{"n_head": 4, "vocab_size": 4096, "norm_eps": 1e-05, "rope_fraction": 1.0, "parallel_block": false, "optimizer": "soap_variant", "beta1": 0.95, "decay_shape": "linear", "final_lr_fraction": 0.1, "doc_mask": true, "steps": 3864}
Each number is 128 + 32 x the weight over the matrix's rms, rounded and kept within 0 to 255. Layers, rows and columns count from 0. Numbers have three digits each.

# down: layer 5 MLP down (transposed), 320x128, rms 0.178, rows 278-312, columns 0-127
# gate: layer 5 MLP gate, 320x128, rms 0.153, rows 279-313, columns 0-127
# up: layer 5 MLP up, 320x128, rms 0.157, rows 279-313, columns 0-127
down278:088152124177109137094115140131132159138096102156173155156154129122109106103174140119166130175147122139195124141105099113095126068168053138113089043135138147145119127114062111105124075149126070161113132084107134125113147143144100079154178140094137100170112161178128130135117122134142182170148133141174127131140134168139096138136100123155128032096169154172110088111137200127156056116151
gate279:184105119107098171101086113146124145107117098135132120086150098146116193104155119153209101073166123141119101097093131144123160192117067134121208133134140111103163116100144138121115172092194129092106111081082125063143129146123112107150073116179115115113135131176137124127104099117146096127072182091127067166101140098188168096114128108145195125148122153114131109090175141105105111085118
up279:128143139114143109069126103059051139130160103138167129117188127167166132165209094143152094047138158210090138157093111094134089078141105140148162131118103145187072142130170089059153150070166171157123132129107044070172080146115128168206123086139118157087113127136101108160191130132154135115138126123132104128116119117109143096096138110135142153182090154133151046125119130128110111138085
down279:146142136091108162095135119087121149159108126128127083150196171177161075140206085133070135125091142122099114141081178089135095130169075148142120114093137109175148096151106143085130139088165118123126172172131103085154120072093177108112135079075142175160141173122120107115156132109184155110136164146159179148088139086157109134190137146111100149183139151180137071094149128079163113136137
gate280:068146141115107173197116082118156122107146146148119117121166087126166164127110133072121119161160192098135114092174147135148136121116137124173122117129137144183167156063160105160086165137156032104097113094131139116092147160098159147105083095154134153157128147097126141138127117146146120110195098114140129147099106082092165141110143123168097157146133096158144064099123104148082136144106
up280:106093153172146099170082119135124141125148078169081138198113119153158088150078204138114157101151119121149130131131156110112121138096132111134127183110181151105129111135147072144074139073129195167077132139120091129161136145150134150134147081157130147105142148114160117097113103175139107124153121143135126134121132115176156136111143138164174178145162083143141157095126098120103120147104
down280:201114176113126151123109062132163124160140152109112140160101127111115161141120153084138115166128083155145108110158101135133132140090138148162120083141127188131154162115114088119145154141100137122116180117091144093139137132082184130118136093107131149125122110075122212135154147137102153155210125166101185102116167148102091115124192105150146159136057119160063112092098118144137130126157
gate281:172187091163133136121165082057122098119112076145075136118147125116129163136063124136132084147089154128116132097126168099129150088200119121085140178092156151102055107172128103131086097093081106146132106130149079214141098206104091101138120099137135111189151073128094113130104132149129121098127148152181147132124159122141147156177159092123142124104134103155090190142191137089173079124123
up281:128137156095151084135127130171123140102131116113162068136120090151096069105154121150105141100119135124132045121157139159097131170120147157112091137142101102165093172125059152096086097129099115133124115156177150105145138106156179150058158093070052106104064138165188101134144084105114097140160143104094106133100154138146092146146126142094102142103103168097227140129154121147091152122171
down281:138111154137094090166095142157148137097163116118083137146146085156144087136110141116119087124146138150111134130069159126162139175125109142084077095137121138197102142072165120127152140136140115090086134146160104118182094136135096090164134158189064138092141063125111102115087144102164133178127119086117093156124118153157233158079135125153137082161163096178115092124147125109110167118067
gate282:116138080104214168114171095169099169131110111130215133141168155064104160089133150130054121109089172090128128090089153116137126202127126090184170142117106154079122144188145135170101089101129091137123131131052157125114109093120147115160107086101149161116142082152141179130149113094174149108119121160081104129105147111079148146121167109185169161117138146175132110196124094119130124072093
up282:109090164110131144100124109167085107136185134109133037215108151152121142176144153102150112176090123175122144142160127136120137205067161168149125124175191062174179081098127088126107101166117133158078145127125051096168157112101144115128096087099152133152115157118131076129145117079115106130161125089181105102127115141095161207142091172120103102068134127172104097155101132097132130148139
down282:139142118018151125164120126148156021117149078168172092136162187166086094159156079124139153157161148193175128203203147106110152176123131125122091176133132081172114092112120127153103127085146103139134109080150120132134141105154163072112158195129130110143104123153108120120131159065130158143165163180096142143107114109090113144127158115167208163103137102131158131070130123119134118130141
gate283:143099133128141148090134119169066094129176104219156149129122102110103138128108157115144111128149092132134103155144170133130178141098136133122125168095122113114151150174118147106110145131125040117121186152171122074154132114114062131135119129175116098117120103123143105169146161092135163149156129147112072116144105148162133145156172162164127199100157138197119088160166159113141108140101
up283:116113129131098118130143187131128174144117117124060064182184097128102160152082148091173095149135044091129139066091123129128176120154142099124134146044193108094060136167097120112141157152166122121146148168190112191104162150131154118103096103165169138164046138144147093108160128119127096120147112154130127140118099139112148102105135154177093119130116126163123131108138128122137154153100
down283:120154113121130108136098098137168136100097141035103117208079137129142064142176126098157139107124085088127189136198150117077075115147074128164114126178107106166132151111133158106117065109138137158081175118138123121100117137122167120142102129095072082139101103151157097115109087169142165121097074163110131117116121151113195154072176117120176127162119127092092147071065091158144098145140
gate284:155112123111138134076103169125148103105123089089128084146084146125134164164116169165183123112173123163161109151132102128176179112177141085096121150074121187087151129120097111165123147160183116111189177082129079115111113102160119134140111177147143111148110135085138103134105144100173144159203103159139161101147206095149115074190110137159146166149069146179100181113121177081108127121165
up284:143147106132117117115132146123109058093136138106124201202159163121141097179113128106093148112113118059171150134115089088103115201209208159138166059144116080113144134154155171161085161146135078176071079140103109108152100098137086100096192080123155172126128148125110122156123174146135136081144190108149124111116096089111147157151143134063062090113135153113145142144064125164108112106177
down284:093126089127169200043122152151114144096111109135128109091139110161077207116134083115154158161130076119126146115101097125114152058120110104142139155130133109147105138114126169109082127134122126108136111179126139164177152141147156109092168116129106119114164123119162129096077089142098126185113138039074114138190164138088083058119101129103091144157117139117155120169126095153165146149142
gate285:175132084109133123203080135158102130103181100139190126095125146128138113122113147105112131154138157136171140137089160168142117152159132122188150118142143141100123087097130122171093159142187112107162091113096107112159045123156165133157111144134196114085097134047056121109133126122102152184121162194165138055059123114108117137105127109105141108107114149156110101129134102042102094074108
up285:089135112153079151125121141153064107098189110123099076131160151119121150112148084116115104142142131088123105181144137092096142102161174112130095085148166103085155069121120172163099132130126177111149143120132102106151114119135180140153161118097087111154119149076138136161118191125183172137114158116195123116127138144119126162108125114051092055087122104165132193100074154083145033104123
down285:107125103114101113124168130109128168111165107143156122136135112100109000122106148134089108090136143163115132107136180080133128098175131125148124120093177092088152107117034144158152045138124123152125103110146122087117096197134146130121136111119134114142124132092156139163162156123105111154151117143158150088071148102146155130123122136135092106107129125156099069116095145122131125064097
gate286:084109183148119167110091178179181174108133136100118097126209139139090127134165133135054153122125179116096140097157105107110109106126169147125116126165095086111150133099125119111152143161136144127129131134151073144087086144138125125106182191082120129103080134116114158164162112223084096107116156050183129156142132149121163144145087127089147096142182158161091109105136093116049123141097
up286:137106117120087065138090122065120132107119076138193164129105150152111127101118134139143085099157129146158205088103111104115154172125121107108120118095167131131147199157114088169113145139171158118130116214112107112152109142118136155101146116096078120145092127135133074138152152075171101106069134152093130163088150145175093145121156145152176142077094157119117159116101169112170157083173
down286:108076132139120117186130137083162159113096124156112136165183149148152005170116071106136145134175139105156125126099069163143138147118146121113143125157174087108100172135099106112136172070148155108169090093082079098130136150152068128143175124156108128140121121107120170036123123128092113155184132145094121154107148121195118157153067117080166113124136084123114119168145202110119104142167
gate287:097075111141095149149118183135190113094186133155145108162154136132152148143107086120153178122152111106197117132126109137133164128163150111156055101130043154107086085094149104125125134137162128110106120082131148132129168145145158154099203163183109118105176091112134094144133130133150123160115108112136091120162139078122147146098193157120086144126129189077090136149159100126099177126101
up287:139150095176149127137145140084152089126130105143108063108175062154096136107093114162112111130179066118125149137095120043164115154153160126142097110092109111099097128159142116195090158111123185104133176179153153143107165152205153134154161160145144135119105156127160153166125124144177116120165153087104135190083075124132159131073166145170086190136135191159110118109108112093115143159102
down287:154158143103100150087095140066144147184146157083148080094095101134146186121151135163131070179086084128097110166134107133145075125124101120130108119212094131107131161120110100108099116116111162116094146143139165121160116106133146078098161150148129101105143114064137175132130128125161102183074150120151073148104179073137103120084180156084069155194126200147134136148119166164169114111134
gate288:116139124163191160116101115117139043088086137148143121108136171132169175130142163135145124089109146136172168120096122100127148168137137131254065101127141157152106153159117118172144095122137142126153087141144139119087104111138124119103116166087192102155150135106135067098072187121094181114135151141194146162113119115167121083149101123124141129112157143095150106112079113201117076115168
up288:179174145166133166188111182149197080115118127141176121119174152134161085164071154127142108136079138142061157107135142104109130113046140154141133146176140129183133130106151051190124120135174164072125079138127154149188122100183194132105099114169144135088113160157210125134114168144141128121124161127124108144147185137091100113168152058114122118090076136136076143141116176138081129143128
down288:150060107114132126111149208152159133064105134130079155176129104185170025156128089139173100130067191092088170131156114193122140172118116157142186162174147149157162138107133084093178116137113122098181113151131160154099132116112165153130148133153159167130109060138191118166077104138129152138099111045088144101148129082105094125118119159139078124124161156179139072113158080119178111116155
gate289:149154133140141155130159196119160141146162148140130100186120124088054167145156128121057159116105039135114156145148099105104139134161101126132160152155158120158091181112059154136110070123136102098099145186140134128066133134162119107123117101087169069194133136190162156150117151166140069135137189096115124159149095171156125087134092125142114073131121229107084135094134120158145079090129
up289:123110111167098106137141095176146154162138113140116133153163078156164134105090153122100116131170185131138154119132134131160145105154171105159139087082143107150173079192173108124169083121037125163079128133144183144123134116130119105149102111155137140178182122177115140107158155144156140128152105097112216157095141080105128107166174115168096190091155070143095117142148131124077102107112
down289:176122150122136155123182148118127120171127097124120148163119188072102175147168085139088114159208175146120088140121121121158115108164131110093162126134149155146136158145102153104080147140153094074106124157164078154212168096196137161178151122117114139140161134186083141127162118163113175168140102160157097102070137174080150088093090142121137056112118099126142135108170115110153151117111
gate290:087085141151134130138114151089174134142107159120167075070154090099139122101117110102132201085106087102146153154215116134141120170192189070111150139140131153155117123068142105139127126102088152132146125129205142117120096145127128121113129157159124120209058138107151165143113172106087180156098195087132123180096141134053104172136165129113077115119124136086204182131155117128142118114104
up290:129075087148053082140111114149194109098092140099166143175113152200139079103144105140112112105121132122082153172139115131085081113144098182149120161119154110106137128063110118071097126099163094089060117126105112153123081070114152120062113088141118116110159102093150138186122185122113126117132120153156105052111088186143116189119141094160162143118158173133138101171147153116125105107115
down290:054147084117114116153164154139168113172148116126065119130083087109104154054137157130164171159151091197149084163134205153084182154133150152085116124157139097157085142101164155121112161133165078149152143111124120065163158158174135159134112158151089206132140162155124197157122135133128179116137128159088151148142151135164089138174142155104152134095129125142115083135112076108127122157060
gate291:105115076095098140167091140049136178037118177140137076139135131134094158088144176106098119139126122110121074170135209105145121099116078105131127088202152103145122121151142174113134135142178156085141130132062103173081131112122140111133169095103141082194096118102122092064103089147128091136190117146106120128107172112118129146140137142197187072065140137117080133114122132119155072126119
up291:214104148066133161181186182144146156105131149134108110189109072147133090088141106188112172139089124149105117106107086116146140067153124098144120080157080132149070166092106165172150131203076138125126096103096117162118165099098156050133101134063160098191118105128165148088196116108086136092120065136089149185161141120125107089160158058074122163176159149167089157119124220170161047156115
down291:143129219107149075122155179147171111158164124154127129123090180095145192053094048196186125176093066114154211116136182122101135120117226108149102109148127176151132098151157165115146139151110103167138112147108170109205132073059127078175131111141179108196122121164144122137118081050141130054119181074184139118122130156174102098141131075162188153100113150151193108113179134098182144203135
gate292:119090121142128191114073131131120101085174081116090087109098084155129163149134103133121100111101110139077150148167158095133129121126107098130150204142132120083121066076167124150124125091134152118118135120135110151126172113072093129116101185123135172137131115146115144094141085144080098171112157080117097135180152093113154103109087125146167135109162070151070099129083106129102143140132
up292:115086181155110126123104186122178148100149147143139166177109095140148111101095139172136116145164124139146176153151104105049136145182100103153102173145092119141170119093111093175123126108145161090139130115094097104168130144080169118097111119086121209155167083153138157138186123093152096168152128096118182096154147098140115087086102165163191166088151140189111102101126124131124085162149
down292:142127121117070116084136125106173175096172130136156156158103141131097188102160140135135087133198130104210117150105169135091128061164128065193080101132090157131081116083118116152163138180122085115064163158122151114163154094126162105112134111113148125104138131155160166140140103096149123111136190110118139150151132191130082045136138115115079131166128096148044096166145170119153104113172
gate293:101107172139104075115132163081123141148142144052110110158145158086112093110138121132098135171050118150118130105143115154164169137110087186158197148089131146071116114084131144157138052135123146107113134114151091116104087115115035135115136129106128115122132138116123117072076142139102219102123161181079120120165126109111113132159141116157128108098145109095128131103166171150038130098106
up293:146098138175126081138142121105113174155163093095119123141134041145081089127144104189111114113153087113171092098128078151147119111147109104139136132076075214092090203124143071100146171104166129123153156112146134145117129059213162132153145175167121100185137107158111142114117115116111114124068114167116159154089102130074084130086161110137125103112124068073105106070137145144116154113131
down293:155162163151077131197095130109124098103116137087171155130091150122094072034105122068127145087137112089155145114096135089122100163116157108147096148222135147081106113136083096156089093146156163168115106146132177156133103150120156175140173156077159151109144087121123167028128075096110109105085113165112140132172134132123121091138121150117119167109151183126116114050185114142124096129135
gate294:175125145144106089087135134158120102113148171109183136066080083158086243173204116131089139134144145139115146157095097136132148094067127144138125146145171152126118118105132136069191143069164150119115137137100134148153165165131122096161107113119115086058100122142123206155122138157145144115071155125119115142149145131128129153061107165095110133130123074096112139152184183136181116118140
up294:146169112208185150175108116060056147110128137115057128173166119154110140092075071102139068175112201148169132136138110162125152131125089112162135172144198126157138102084128080181148108103139145178124149094160136119117082109166128157148145123130198144127142177105100121125018156113133121066117130167156162087173104118165175109126108095145094095127127120104134073114099105101132096132142
down294:038114077115118153130155167108143189157139156099088103161121151143191036124113094144181177194131220098064133127087136173161117191150137130141183129091145109158160071147110097131209110147107094154107109175091145111088139098107136074108076149137105148154107125126085117130103152147064138162162153097146081086132177104128169185124080120145102096111081110122113140076136159123082161094102
gate295:181126093146142145070124129099077085104130147151066145117079212158097184108114139136146064115080142070063167135121093109094051139165091127162129103080145112123113177164102089123096103153156069131079184123134138094171075125091105189115108101123129124129078138133118109150141137150113093147141164103133175132131147077126044076088131123107189158130114156133091149142080129090151130171119
up295:122095096068156095070126152104130118087109132181210110194109128156068134120163115139125166078119111172123121094113142107141116122109183157109126149097127091119167116117065167129013141119120120148117138042179087124103173174187116115182142097154179132104074086132119143172131143135213157121092125165127143115104135146142170148106085134109112140146147081106107104116154133121138090202118
down295:164153156099143184122149129135133108122130127156139118065151059114114132128124094132113114071082128140149100138153193165117158091097092190151116121129147139111109123140230064119076147182170151195108140105136121117127122138127107133070076095084130067168125040203137124106174180173080064119117180124108137118118086153098141071137160114179075101120139142137130142095101166073150131126075
gate296:108137143137174091142123111102120118122122152109130159207121123187145195129124112142095120136126119178161171110147100197087156096163166121170089129129201088171124085154141087083143121174114145128156190125078107135156129143117118126166142051089175116142135154096095103133150109151213138077139185094127168143178128144114108137123173115162140074121198111115090084124095118144197152064162
up296:092091169149099182114146163129119108114146168162146131118127103112181083162089090114113100082064127087172164113112170062108123085132205096152121164129119106124110160130117155178118112101114153119140073149091138117168143161062141096089144148118132127107161142183139138151092198141150081135120125132138096175189109136110153109164195166165158149122146154089131143103135094197123125097166
down296:094156167125078112071121153167130086121110169089072159059134138111123112104125102052121137096126140130109073104101126143166137058104070129124111095122117165071097139077133166188135181174112152163120129110129109125135101106141102121146110176104109126088113088072111143158115135144068101102128152157127203169165129108208100098115071177124084110103073112097099102118154135154157139132133
gate297:160165105156171166147133125101119042158097069148124116163096166187146126141060111141155091122147079105149132154142073144136069104167099104110096133101086170137186072104137142091184178182126130100128116152092149117148117122147104174182136104137122110133127126149139118086114071125120104144113140141189094120100140071087114140122113110122133101163144130122143172146109111091127116119124
up297:155119135087128214114147166159182112161139159100158106139164122055124130207111157119147122113142115091125133152132136095103126118135113145111146091115165133125080162096158160160167094141138121150090104147116146142117090168099104112083138148143145116061104126112122097104101160187147141130117111132113156115152117097136092151079105146165098206112121102127156128150118106080086053128166
down297:211136126121190102091108159029173118136136114172138130161110082104140152134099177108148160117125087122140141132102162127117089186136151107114152118138110168160080120086128153102173144151185121140098071105176091125128139151127133198159112145108106133101155108159151141061148149113136160138116109153129073167121131152122117120106078118126153061100107117109122140105127141142149139121196
gate298:087173117143101127132102178129120051102101127136110143091134108108126152172137151122172124117139201197139093160143104153171086121091170149147099119112152165053158119106163081104080166110165116158102130090102110154077097078176068136115114151149159084123125115126123046077118181052104120151099132105148138173096042109073157085113082131105082123151142118108130163084111148126147109139113
up298:091115114110095099097127091116120123130084145162156108159104128122154142129142072078100086109122118061107134095136156103115135139149164129071151166145163124152117119121137144125175122116104118106165172200157097122187123165152129153160127124139115155107149135114113180141109084169112157073119119167083089073141193151199081125153142139142199113117124168109143128116112116103178130122120
down298:121111092168116186168148119159157123130092123127137148124084136125099200114118128138124165131117126186093154128157166140073137130141159078121129166119143094121127076136119131107097176144178095124147100110118047177152121142109109121132159140104114110135129175195106098112140155143090124103099110095101121086085094086102147151138093115113090146136140157125163194123151153168092156138080
gate299:173102077144114109184168134121130144114070146175152153133161195157120120117124088163127135105123102120125091128132097120211156195082117125136168116178139151149129123159179126143082133152141105113151096171130088134079110163171074110159151104120131116130135131134132136130098148145121121131094118072168166100063136112129108137101094107140120122112090130107057115100099104133127151104099
up299:164151127096087090085107153109136151136174111133112131132202088143072170134101119157056144147160148157070106084102123133088129188118148105112134169138075078084119087094148075134161107111167121150156095151114198133120104142082149109133132181142111152182117137135113216102109188078110172126135127140157125102138179136092088153122135212132123121120135098108134111177122174115098110136073
down299:110063136112153198110060097143107099124167070091112121146113074118090233106159175089146117121124173096138133161108245116126088159135138090133121112137101126136141160126102172083135153146165139117132134128133177138105174088070152137124157138134129110154113094102114155081099154141124155083117161097106164104171159142114132144125119126115051136118115123116121169111145096128068137110143
gate300:128196086111194138152126124117093166069077140146144111146126115174143154094108104125124095071088097182075167139158062121086078128167175128182088149142090104139141159162127144094148055164109160103140112142121087109165195144061128114134113148123098147131140101115108171098096122100150082123182152156189194178114154099047098147198139117098120092165126065209055166185161119129152140170096
up300:049087182132161124159090157150140101147154120133142132070070128191136091160127136151174115090080121102100149170101108146148123163169137166138072131083192122113152166139135128095092175149178174142078130184074061147095113123060155095140130154114117165147109105110164132173090141147169149141171062097152149062179122102101117156071149142123129130170156094127083161153104110165140092122143
down300:094168125117129128135153151167090115103136166140102173155176086221113150093173175116105151125092120132153146203119169106053118171120100120133157124142122110085102095121067183129105162133132147143097209121137181158125158178140118129144108089054158061110139144111115153085143156165155166106130255101109148135135184121086139099128136150097200163112119141173114131092159145122142117120124
gate301:146106159116134114101166107127154056146138058102108106127157141137090149145128185101175049137131082165083136126139114105165096173160151112139097088084116125173080131102164090123158083081151113103112087151125109111132131121145149172060127081126112138181136158160134116186105116157122138120195152067050134127119210103126103159108122113180100119124125111150087193124217113136094186152117
up301:107106117083110098143105172132145128098120112063097142074100112133163146133157105143171173180161119089100106124166106041077102136113132142196171098133140085110146092101131110099104110067134129150076146194129138094125165150145072145127066154069147158181125101136142095120142152125118118139119103146108135112138099145108116163128100122162082165155174109127124079152110204102138098148153
down301:137159137142123148150186120132099143112118194132133127145184150143100122106167124132140099143054106138148132158146140142137080147079121137169110165132184138183183176127133140133179124148062141083166133103096147134178101147125172127117144094174081113063137117101116142113117196104178094105148206145192112102122115171133102160143124125099127175121136109170156131165107136195090150077129
gate302:076163135100131133138163164154094114079158203175082085176126093089100173141074134095100116150122107128130096169128163173140125169145137094114159086161109134169063156174175180091115167093163120176181105125151123175069037110134113147130110162081129153101183143120108146106099129183116140073104089100114122132133150065130145135117113113119075089135148135149109185109115149156146160060143
up302:104170104113135082108158111097185108149166159136142158100135133138130111181141125125166156110095145123107100084159101134112091123150150113177103137134236065088206110132094164120107134118122159166130130182095064111205176190148152128161168127103095146117111118061127126155146166070140177152137176163088136107167129131129127133106204139136140149141119153238128086134103147153104149178077
down302:138171128109157181131163091125136087113146159063132184125193134153162119117115146090150110125199150193115138114189196113115134100159130073147131081147146065104113148144027112134137131112156131109145115073097145145088101145123096087141100125088062144071148115097115091123126139117067089189172167092146109148124094157109156079085081105114056115078164151140100116153156131116112098111052
gate303:140147104167155130094131110229119113096165170078122150116100055179133108183155155138127138109179130078106169127089101124171153133102130104096155076089133117180160137139083142134165126061141152134153115180101157158118178099118059157141162099104110101140097153128168131088127127125084131133118122134114134089127167099114093117108149064130170129156085163171119149138185150144123135116176
up303:102138121046084139153103082111200124154167198117092075163166161126100163090130100128119135094107162109083144070083133122128138171171185177164168141110155119119154135094064138075145155091113134189130152156066146154105163130158187164122155117107182147123079163132160166086147164121123138141180088128117146143110137127110082143101141150095056097197119130180149082097111135107144133161169
down303:107083105139132151102125136139140108111138092115158158145089058121168116194161123060156090174183131123074136123133189119118124082101144107108098086157078135165129100118111191119193110129132088067134096101161152154106123197146105122108140138176155152109159110116116098094114063106131169106096129141208154117155104120149130141103117111170207095106096111120052132132110119096155100149120
gate304:111136133099148135159187125078139150084124172179108116145157128151086136128116114096074130067131090060131071156127132109177141117100136137134158142088138118104079132118148120092176138126086112136132159128141063096078150130182162122115133150159154122122079124123107071081101172142130100132186141162094091144173125115147126147173102151127131131136097118110146112064158174134108147075107
up304:131139108163176116154125146102112090115126073141132101120052075115069085141148096119089046069131085111152128117140114150131060085154135160055092146148176072138127155081090072134157107121086140101117136116128150143148209144077153052154096186164152148155088116165127114124153107150141091105196166124047081126154119155131133108162157149155149134149084099129177154097113117167105127128122
down304:139166152125101046143125148138112096182095119101156141141129112144148102177142145156101135181173167130102188161081088083054110191151091130141106121138138102151147101144168193122084155143157148153069099168146140127152137174085165116158142115141129122096119125182107094169084040160126095109181124107167073125098194123162152144112133096170210136130134099162150114072127167152204138176117
gate305:129136161157153153079143130129162101050143084115145165112067098128156083118123155118092106158090101126153129135089084137095083141154120090116100128137139163080129210125170138142132115179134099164163110145145154107096115086168156127186150140127119129142105139118103156136085067159145094104146110110086105138164108076089130137164148093132118125118167165145142139116103141111118141140149
up305:160126150134137173094138133117122140154142143064123083146141134154105132101156127122162128095142110113146120137122131081127160166128104142121115142147119116148124123104123121155094156114088124173119160179082159114137108094167153116085096145083164158132148107110165146146172110129148166068127125121126130118129196110186099075108151143169131166175121123171184087136136102060177108142095
down305:140125093123127110123156097118104070075084096144141120157134064174151066143126149129116131158136109176127107161146128143128119089152156179129182171108104114092075130166059115129154115114164206140149147118157108151113115183139092164088151085132163173099100124075170115078113145125143133132161200123217123142131144145080117108128100118121107082093114126112061138151135128103098123155084
gate306:092089141107211068137101162149082202146127165093119127159141091176112158138148088095148166086119130119081116144158159090169084153142078143180081126055224146159150102089156180146099175063156091170109099111153171107156159117146137153131053057132117126147172122143130154179109154123140145080138151146161086106120172167133158188149140161107108161120111070131122088152110124139126108091121
up306:091120168171102133128138104150132139127108134151158098128081185077104217103121165109155096177127112090154120162142069200056167162181130116148120118114125170143148133133157120130133097132072078184152146140082127105136135127160088150095164150225207141137134130151090170163223143156092153087106123146162147093201140127094145154166088130171158079144142120185155138170133095061153129104130
down306:091090180124123143133148142095136129141113211121140145116182132100155108210129139101134106153170114139219138161152169084137101157117039089137111175072100134119123118071168106161160134154135075137108102144093145137179152121176107106147073148065162106135103168178094113164089062085091128174048137132154067186114152134129154136153159146131144120126082075145128101084130129146095106069143
gate307:047082099132124122123188132164180181091150122078104103128087136135100122159152152153106242129088169163091111125137065159123161203153102114128146139128102069132139117155133175124097125066080133093166137166085159135077145135114085147125148077078128162101144108093163199149195138094115111182103178169131157190109176132140125147186118151160143159090149152110167084165139113151104106109139
up307:120108125130116149153147154120137093084086145105153158072113103205092127092116123126117146101099171123069136215142078183075175065124116092125132187126166079135106150139181150198111136128097093111137131153137095154098132139120127150102104109093069108085141111118152104100083135083146163153155123122085152110077116063131184108141128158182024154163110131094107115087146149106100117127217
down307:115140141052111114120060215075105181143095112203144110134191187135099068145151103190127110118130086163139110115126142091154195130128174098118117169170168116132085130146124120123134146090171139163133125064099133106103086131130166046152179159099164150115087125120097152110128127118180161161126114157191125111127163138101112113157096151158181143148107143116135120112163125161139175132118
gate308:136122092061062120150126198090129208148135168136153187046101113174096135088124147190096157129112092109131064123126136102120130147134126157186155176097107155065095091122117119097087144181142161159093140181086127175108140155115133110146141191108116094073115183139108095149112096140093169139182122128148154137148114141155195131164127189135150147127127094125128139159161098149139133137082
up308:193103095110100085150152110174109175234130107146078185111078153138167100103184155147128163106071100147172183116092089101130119110169124109248106113151071200120121125140181130080119165059040166167110116148112136094130130128128129133090132114104119110116107139105136169081086085163119114101136114104097158139188138165160113075109125139135174166150131152214096099145060107142179155145134
down308:133139174139126061103089196178085137161145076112156079206144155127107118190113113136149083100135111147108089133100213116161145102102137103119101167124161107159178203145061105130103116161058112132130056079157100107100137090115135125116121154139140132104149070145139167129203124105128110165159127123076183168160156154106049135160125108116166177143160152133090111100099139114198165147103
gate309:122157123087180157171153164114123105153149157098132115156099089116183167204156148092143101135097164080094123110123116147090157121124100099102163150113155142165130126143146143126084111147061095128128137121109085161159142101147150073139183159106126222110188096093153131098172110090112098136113157155113208093170092092097143096118109137151134152141102083128109105100126110130189125080107
up309:122086149139100066129132140134101094129124152131134120168171096113121138134138150188087117169077095172082149112141120199129184096147197174160151126138136098137123127090145152070144113128093156137109145122125133164106102097156159145092094106197118131156110136146123163114153114145120105171118159123102122141164141046148120069142103190182140153119125140149084127060122154095121125114105
down309:161151126106104127153175171131156129175123134171180102154137119085133084126151072099131155076137143129142119142094164148155139102135066144155134171130092163113089153101120140151189157077090144131085103112144077132062047118137110111154126169100119093194168162135130192105128100129151138098136159074110170133092144079049143126082165116130053157133120111145127142127106130131078131078167
gate310:139118142126111160077145180102126114110163160115138135143147148162130186152142103134174175104088140123199120108160105190161076109106131113119128080147132120148092152118169171100098106168068131168138139084121130101153177106127210218095132143112117164154112117125101156098103141128062171137111073167135120099135150161097135149162108039139060098134166137093102165144102119129071155075176
up310:112090184149125142073127160125183146105133166145118138123120144199088170211101111150112116137127141102148171128057110114059128095112113064169118077080125127111135160156153108165096161126186092137092181128045112111131183171148142153114162156067147153176156126174117174140099097142163148161098107094109084157158128190136128085159082101086181114095172155107107131165094078128092123109205
down310:116099172125105165082121081150116071128120091140149147103177175143093075125134171164084104084093113100153142118140158148092125137166117168117071134161141115123139109153161116095112132119162092138154151150145110153197133164140132072087155149136118139204095126139175097069161080145128122134075193112133130156171163140173102160104171135137049160102151131091126115053058140160138174147161
gate311:153158061124084163113120150104146083114120066089117145118089116128162152115103169118149158139104157141130112123078156229147107119084199091075132085206105128117099150090186148141130138121137132119171036100150113140089127114119078133143158162168145119101120094118127079072119116108082119118154146135126061091112098107121195130182098127097165121149145107129137120151100118114146120164110
up311:142176141110105139178145101121138106184106106099135144154078103113153151096120134133109210116163120132077136134111073168092168165116137095083080141121098107144162147123132134088143193164148106109117106135120183153067101070047124135120138186138125107140141131135126091105153159121101093120092084149111102153102133091170154151145112186169089192107091086149088085181105158123114168105099
down311:185136143135086139061183109115150115124116168174108131120159179116144160083128156125089107128089137154160131147131170136086143131160105161066107153144091124079164109137119115114147115141142165149149070119097189138071179117155095135072066108089090115130113117138141177110131084122116142070085078150092186153122149154187061093124121118186095133128142141143132124186112173173140154148156
gate312:093142125131146126154121114122068112152109117107094132126169197137117139178113058127164113106101106159142131176156105166201111153141136153108128108157108101145141101132117158073089140190093133093158109133175077137118140125097165056157171119126107110104128163134121170191221087140145119143119112166102158138059131122069139170125158077118094150161107113109125108121184125056133051152159
up312:142105174101163130163152161183140100089101110135111077081134178167139103139097153135106142187116095075161097128098187147093166103107122144137087125083132158128154122073124136121072196096120113147133175132143112110124152075120185167085153150161123136147086113139143138098125128145082090082132100100210129126136072171122113116117136081166103153115147102073122108181099104160114106079126
down312:176135147123190134087148157121078147106173091104168169102081115174139154113166157099067126138134118130101108105113134114117101100144135175129155103118129141108153122158155144174163128125097141148164118142118159118084143134163140172116150096124097112067101135140149095096062192193177100117131178136146119055143129101121190090075097139132163041097158154119118132157110105166090099089109
gate313:172113137099113120159088126128130102119095043130160171133122109139117170095143123140125063157159146153149138215153161060102210151148111123152126152088098122152100128136122070105144128139118113166114138104121107099090082114148113077108137162210130113169089144088112107109142089148124098181218158104114130112104156103145116137087122137092152097148157084154132132118133081082152136109094
up313:151199137148113139117109155118166119122126173138089113154096153145149155074132089178126117140081125148164129085081192143159104113137120091162141148137130108070119108122149126056143137137185110096148153079164135106140111163179154185107152144083104123147131103103144116142134168147072157092124156125120188107107177114153116127089187106131116163124081111108114118156094127110131138166154